Weights of a small transformer language model.
Training: a variant of SOAP for these matrices, 3440 steps.
Each number is 128 + 24 x the weight over the matrix's rms, rounded and kept within 0 to 255. Layers, rows and columns count from 0. Numbers have three digits each.

# layer 6 MLP up, 384x96, rms 0.251, rows 198-263, columns 48-95
111177112118091139142117123157113115124148109155099110091113135150143156138106164133113118145116132114139119132128132099087144126115160156121158
120162145161113098141131095088156136139161093100155130142140139158111130115148164157170126188134115143111096179116141108125106122164147102108148
101151168166153131131141101094134160096161114126158139144125128156118099111121101121165184157131116155126117133140189088110130119107104128131081
147054135107173111157105161116083138127123101131090141134139139129091124088172147126126147096106123154115101171156129097111111092167158121163114
167127185176142088101155123092130122136145111104107151130154140147116094097119105117130124121141085106118161126156120093118164082117129090141113
110126122149132120113151173139127125135098137122129121146081097140141108102110149161140149136135114124116101116155154138137125140112123080153128
163156071159127150118148173102071108128089130122141045135131157134086124159166107170130153140114122084147126165180083101118126112111138127083145
142142083095114077147114118116135141090158085105133188153168111155155122131145131125147111090097089177104097127122129133124106103149111154102116
106173124108138111091087150154131137102124127134146155118092107170130137163125088134115154088111129159119088141081117119134160093123128110148147
109150127097096125122098117133134132109103101144136141111112085119112114141104116088106133085165148149138067145116086130096137102135134128143117
115118143096166117130096128132108086120147106148124129158086117147097122117161115088159153139154130161090130154121122132149091136157112152083114
133134141105153139131152143178152139138140141114149134144108127120146142131094118123151191141098096158134099120163169112157189113122120096146167
118157119142075077131110148086165083132110107135166179173153157186170097139138113123165092145134177119113070104120144104170151139094192116087141
146130136108114173118135113155153184131133115154178134146153148154129096126125120129094137098083161124155166090152128152129111086156132091083143
115128101145091109188111110093179119115124137110143108105099122174133136133095120132106142105123128137139110138153114104138135110133137171115105
138112080167102144131168134143110091130108092164132105093128184144085116164133106116119144136122134135136145116106095143123123091109087143120079
119124097124132177098111174147134145133122136100139137211140138154101117168081107130117147129147090123141124119152141123162128107116106130103126
129110143132146100097147187134111141168120109119111081154106110115128122102099103115146129133107137145077119098127106126121082115110101091139125
112129142110118120095115110071084109094084104094131139134166094182143135111110173123106134100136111099122083132119129095118115149084148145149143
100148152121190134119142112181143116141153110154132096111115140137103110136146147117121128086110140194154149127125129146136113128135143109152142
108125132128120146131104164106111118139159106169142122102139125122134130152146111121101139134137140098093110148134075131127138118131157098110127
136116161139139143133093132175140080129121121119130090108120124152106159121074105130146140086117084117108126172072143120139137163094151183123126
097111089158105124106140165140108128122120111117137108130096114130125108084164155126150131151140123084158129107127090141109100120150153127124129
155121107102114083101112140145121110110153095129162115132129136144117181095108123142100108164158123135131141100135124151182112121072124153123127
107092123136124126121133140114130121131085117140140059103116093139119128137120089161144132097088142148103114116118150107134137108159153130186095
091144094076130159127146110152180114069118098117205149151150078138110099116114128137097109126141108120098107147113155120122117136160103150094137
134138125144135149154113140128104124134132107129126167131140133144155110077105158141112146088128131144099164107153112071134097112120165139125102
147130122090175149158090124189116121127118094053131086162156120121087153121102112141103153109150162119119124107109149143137112109162124134151107
120164094146113115118128133111097174124122124170124090127101126146115118165141114118149140122129075136116133128113142133183114127143107153089146
143150096111127141099155107133117137153140092175121092120087133177141125099085093090113132144146156122117161124123101108148134130110057119128160
139117138083138104111142177104120151144108129110137103122166132147120130113135143149160149153094103146129109139135115106122142135139133176072120
100137154135180135114116138117194126110106106132143112134104106141154086147103106147104094103142129106172086136112120159135135114110131141076158
127101136083128123147118151125161120120124067049148135130116069109151107091134090114131135125144140114115139120153166096132082109096138138062131
096127138117108155136109130092147181120129115151146107117100110114132121120091142134135105148164110130111143158102136104187138118147133146120121
108112102118136119108124158112152104152125117100120118146108088153160163144140080139107100123155134136103134104132131111134119114123132152133135
168112106074104120137094129124119121105123118121144107105093096126091102149132138153121126122129126139122103130161154070113098072121124130102116
122182138106113142128113137140085102124105117158154106067109127094145168062110101130106100121110120147121134155141094137106134114124073105121159
120123139129114113108137155159177123133136137136148138157147125121128122124155101114142099107164166137120135123158109149167134131146113112125130
141165127142154143118107080125143091172130130140114127137107141142121080140119103157142117129126145104114124183169098148099156091129111125116126
165122103113103163140139156111105159109099124122104086104095081144137152100147117122104152124108104148141109119113130107109124124138119114097136
122113182133139157112138161124126103155146112150156114137129157138147149159172116129178127126102117164148150134157117093120141099099152101127173
109127127110111119118122138140120112090121122137130148156076131117139146102143108093109155122078112113097104137125088069135189127186084117142177
139139114148139127117092141131126125157131138107117121125158139166178088084125072159187147151144160131130094104162122139094120112100076134100121
132135165103116094100125103130152149182105111129126102143090153096105105146143113142119167141139134095091083122090135100175118123141120071145128
136128134127169103120111146133133143153128079104128091161151144133105144087160133119130141166137110106186109096123079167169103095137163078113081
116073119140109147130122132138147081116153118110119106144122170150084091123158108121174125126135169090123137096159114154128121132148115135111102
133153106137148123111145144140157146130126114128107095140163086096055126122117105155125135127133091157098115140101101182136070139133138117119139
120114134103143129125121105092153086134112122127164124119152118139109100140138143113135135109126097151119153133112163132107121164081108105121120
114105141094107159138111144120116128090143099082151178105115105152126121127186134095108167101115132154119152130069128136165138115159157129103120
110114134109120103125105132114093115133112091111123111137107137129117148098115076110132128112118155138117076169143123097093143107127099143144171
130097103137145153093117108113128136118165121065150062128164124132128159100174158122190128116085145149133129118143111154091131129111120130133112
093152150093111143106167131144191116144138125112139143112131105117134085116116153159184142178090104124092117124152096154128094124119121148143060
123130083115111148147122141091137114111108161127130110103120132145165116128132144135159151108163097127124128133109168111086093141106120123106126
116139154092109135084153121122116134088078118093130159097140070151130112151092129157091129114175145155127099117105123120133115104127100125108156
149095113165111128128137113114118189115096144092128144146100154147130120115112116113154170127151123140104111137139160121138123116143165086147140
132099082160081106100145144112142100123121110118110129145150099143101095103140145164108085142116140150122157115140126095118129092110123100141149
116136096115117119144141174151132091100167096145127166113099165108134155149165113126139109078093139149115128102095146116157158127162149148135096
149164125118116129123129121113175143127114099153130119149167105128102100120082140157110109118111144104120143130142124092081125144118132158139125
104151110137125102128118123164133153110086068170113127125142097144144125104119107137099151117153146096140147131090152094085131101140097134168156
091170129144136129122128119140089128140105169124108106121150126149096105128137150090156111107163125086066125164152138122148091086126110104150121
126143101098134125109117080126096151113134102126130104132181107177124131104110149085138160137107114157122144150121190086164146123116131108172105
143102161115166096099165096161167117102123135112117114156157132131133182120147111157102141155086121119083113148146128094090148132119189172135114
116105107108097123085133118121140154166129125132136113105134126156110099113159114151098109106137123099114150095125131079138141105138083143125145
133145123093157166124147127116114134127187118109105114142153161150094124130134117098145135091144105120110151141103169168121142116136140118067092
165142115142137165160121157161094129111113143157157114120109147124093080114110114112162130117189103151138142146131130104109165151132105114125106
132121093101099130103135140146130089133148111143118084138130124126113143112162133180111126127105091106140140151119133108100071151111103138130107
# layer 6 MLP down (transposed), 384x96, rms 0.278, rows 198-263, columns 48-95
147162149128151141138126162147131164123139131079124116127140110150130124142155132129127119206160105135138090123140118130092123134122118117144155
127103131129139150103094134132125151130155115151132165081126129058122139098114106133086073081163125115103140126144134137143144124095164178117112
096144092100132113160123127135110102121126100098167135117112125124127135159146119134137092116087129160147131154135107144106116110124134132111175
148099127157144135129131106133157129132149127124097143112111153128122116185120188116166120170130106100128114121106099177078133111107144142119128
101183150079108154117139151123106120076168138132158119142120137146126138112159159134094107148120155097104125091111153177117074113106105090105100
157128121094109084139166122119105140148141143127112145125117110099122112112154117144120105170108142136122147150100145145111127136108140135086131
133154133128127136149074155104130151134121146127118138111127132140131139254109166155104116160110123108156105116127108125144129123163094148102107
151084160108173165138155150148104118104098092136150118147105139162116135119100131099128106115123109184106161154118145140075090114124171139151089
135118149165139134124176145116095094145111099135082124135112103126128105120143174143080132136142153135160096144102100151102130142134168094107135
159142149119129037120170113125133129088148144100133116142142143150108113120144130136115127071144116111108156105122147119128148149108109142134138
095117147150114125128140141134136101157135150112108129109155131147168164161147101116107086139079100091116138123158128119091097121111114100137136
142109131143134144106066128120119123138111118094111126120155119138144150136110134124141127113147146139149109098142112148131088145187112145132106
112156143172113121131087145104142113101129098138133138164114139145139120125165123117154044079118091138068078130194167107166166107077150132116110
142109110170147135088131126129136120115113123113130119142098106128116096182107114151166151142182160084136114156143111127117145140165123154129109
124135177126160169155123123130145089137158133164140135101119159138144152154102129108137080108127116131127139141151099134129145090166101146121113
170157136136132127145167113128126101128147125100112167144134105174120109157126121119124115097123147099149173137133093159161154098126113138102142
154089161133146115139148157138081171127126147137100120126116148099119149104093145162156136100159137121115122121101178107164142131112128108173077
130102150093113112110128100110083100131145123151094150111190142104128102104118114138112131222152116114162086117131158144084119169111162148140142
119112155150132139170072180140180159195119127153125114122129155059107144099154114130128120094103117152107124117119144169183151109136121120130098
115095123116132109122083118120136142132104128126137158125173126134118147101107145137096145010161147103112127128170124149104140142126148141130116
112122156123167091110122135097146088133145155147124127138151108115114136136102078102135116125135104118148130118134110210163141132145129138156110
161166101172164149165132113131135108113174111179100111130138142177103140103127162128092127092075086100128130141108148102128105159149094157130096
125137115147146174120142141122089140134121135125173193093119127112101148110149171138109114115085123128151123138077106155142112164106148173132159
093164119143141143142111120120119117140092146110138118142118131114135152063126167140152120093092095134130151127144113131136132132145157135136093
130151099196082128156123096170151131186174117116135104127136108135103087137085131138146094160147150139121108129134144172155127110186118155121133
126146127132134117118154119120136102146103139135110130129141155153100108089101130150145112116147213124132107142156135137112135129088096118119110
153138065122140109150154109140115120116124123131112118175117094136102091161109118108141141169130139122120133120177150098114162125128109124118125
142143138152104140126170145159157140124125110101116124095101136109127182114105134115149124121135114180151101101113122101141138105130102181111116
139108099138123133150142130088139157074125085117174136112121100142170118151120146163118112176109116138133132121115158124085152152105108120181111
149120116169124127106151132104075136146135119120147162137136184093099135133148096124158124148141118121123121137162102171120086126081118153135084
147108107147109132101145075120102137128151111108128125161115083108117138094145102130129118166146158133130107147173103135134117121097135144115183
141130133132116104089154165125116153135137103159124106106167127121125118114100131151112134145140144149122124137103113142138114120143110111134119
111145099116153155203138113132094052106177069150163124108077125157186125166183193158144126149177089145127078080123153160144152078113138121153090
134128120113080154118092107131141130147146113124125115145119138108100129068156136090107097083117105082176111142175151146166135117102108134100173
166107106124145126134163155138124121122119102109121113146109179171142129120155129123098154143113107155158139178122146121116152122134067132140118
143099179117140129144111133093085126119131136090149159127153130120156150083127123144147161163118120127100131109136109167074116076134136119122120
139118115117116168095133136161087101089109124157086115127160136114136102089120109118092149158124122107103129114094111132126145128095115140138171
113152138135162112132118114135145113068156116089108158130122102138153127167107121142114129098145126149139106177179110153105122107159171145121149
119131090108120123118160128098125144189150117118128138121172119119122151166144159132102111107144131145113144173114135103165133144144132118101126
126130117124118113127131110111108108119135131119145125127143135117145119158099142124155139132069139129155126140134123137141102131132143125162112
113151116131127110159109138127163090116079121139154118133132122138106160126089149134150129067133177109179115118136180131128141147133191161141123
162124136165141140151152118139102132135118110127125129131098126116106155101162089119070136127080139114126106164108092126115164118189123059162166
157141138170142115107135150115106099165134128123040125109135106183156121142095111133151181099149146093155155125119142122091145120117135108125133
114132109136094128126170133149105136110112152118076166096131087137116106165107129155125114123142177113104112140103172097143118142174135155134137
129131170111135132150196119148090097080125154120144140144203140103151122076117132151122122136109100158164135118073105134143138157123121125125119
177175134111119110089117094165181156147166141098117134100148140155146132180131094117148146164100138137123129143159149125091167149137126112106140
125154156168134142146161141131135154188123146131125127153116150129127128148107161122152090188112135126161138114095139126093138130123137130124145
118141138159106116135091129103132106113156151160126143126113115102134153106135112122101092111104126119112119144116138138123107150128142160141145
114134117131071102152108093102182109143134126129108138136152105170074123102079144079102136100119110138125210159135142157170122102150142165154068
105124110121096110159102125139136088108116095110144137178133106123104085127163131121152142139154153132158138123105120131159135142164055127149139
116097112129115100152183146116138125123123146141151172112133133128126107093106127117109113165119155141148156106111140161111127073133117100131129
135062095143163115120186098167101080130127137121130126137144102152110140144135116133117149128088145118157171130147134121113076130105111102118178
149148130143129157134125111103129127162103155155112120082117163109102117139153170102134168134147129121104124148108135149074138131115125144118160
131145177114115119156111139145096111114151111114117114108120138149146104122060098097150109179136151125133104127111160087098130148100154119111129
136078079123130121111082176174121156149136149129090149102112121146126141087122131128131118101151148137110157142143148115128123095133138098129157
162104141124121129142132127112160130150107124097129133104149116115110140129078177124118152095082132132087094164104117148123128119111139127102133
111144108129169120176125152118125112136134107116115121127148156117134148108142056152121100097112112126136104137127154157124123128157152125131121
110158101143131170123102152110138135139106144121146091093140162096154138105166134116144105084116104094162120159148115117122144147125108107146140
118134100111112115135137145110160143079125132127080160139150131132174143082156093121164138157145121110156125136113146132110120168109093151185108
145121132081132127122134137158129135114127097131190129127129108159114157104123127102106133152122093129178124138154101099134147120135155115105120
136140161133091131145139122162116165159130133175106168144109113148143108093122094095113107135149112117122171070173140123107146160155117120136137
085134152125111132131102168122123180147141095140105131121168115128108171149107098120126143059131136156105133114150126125122089106118113124154086
122101098153086146128085101109155150094124118155142135139122124101148170094120104130101118095113116125073118146174127130116118154100178131116122
148172158092117109133137129096111163108139133148174140097119148134072121120184203101142110106151117148117143113094134135121094119145168145097133
094127099139115125132135165127151127118118175114119127133163074134126125135102097152163127115129109112171099148085120108070095164124133152138153
084138139110116097170066105178125148139106134110108128152121140169144091156111117125125150123092161158160164167097106109134189095197154123105115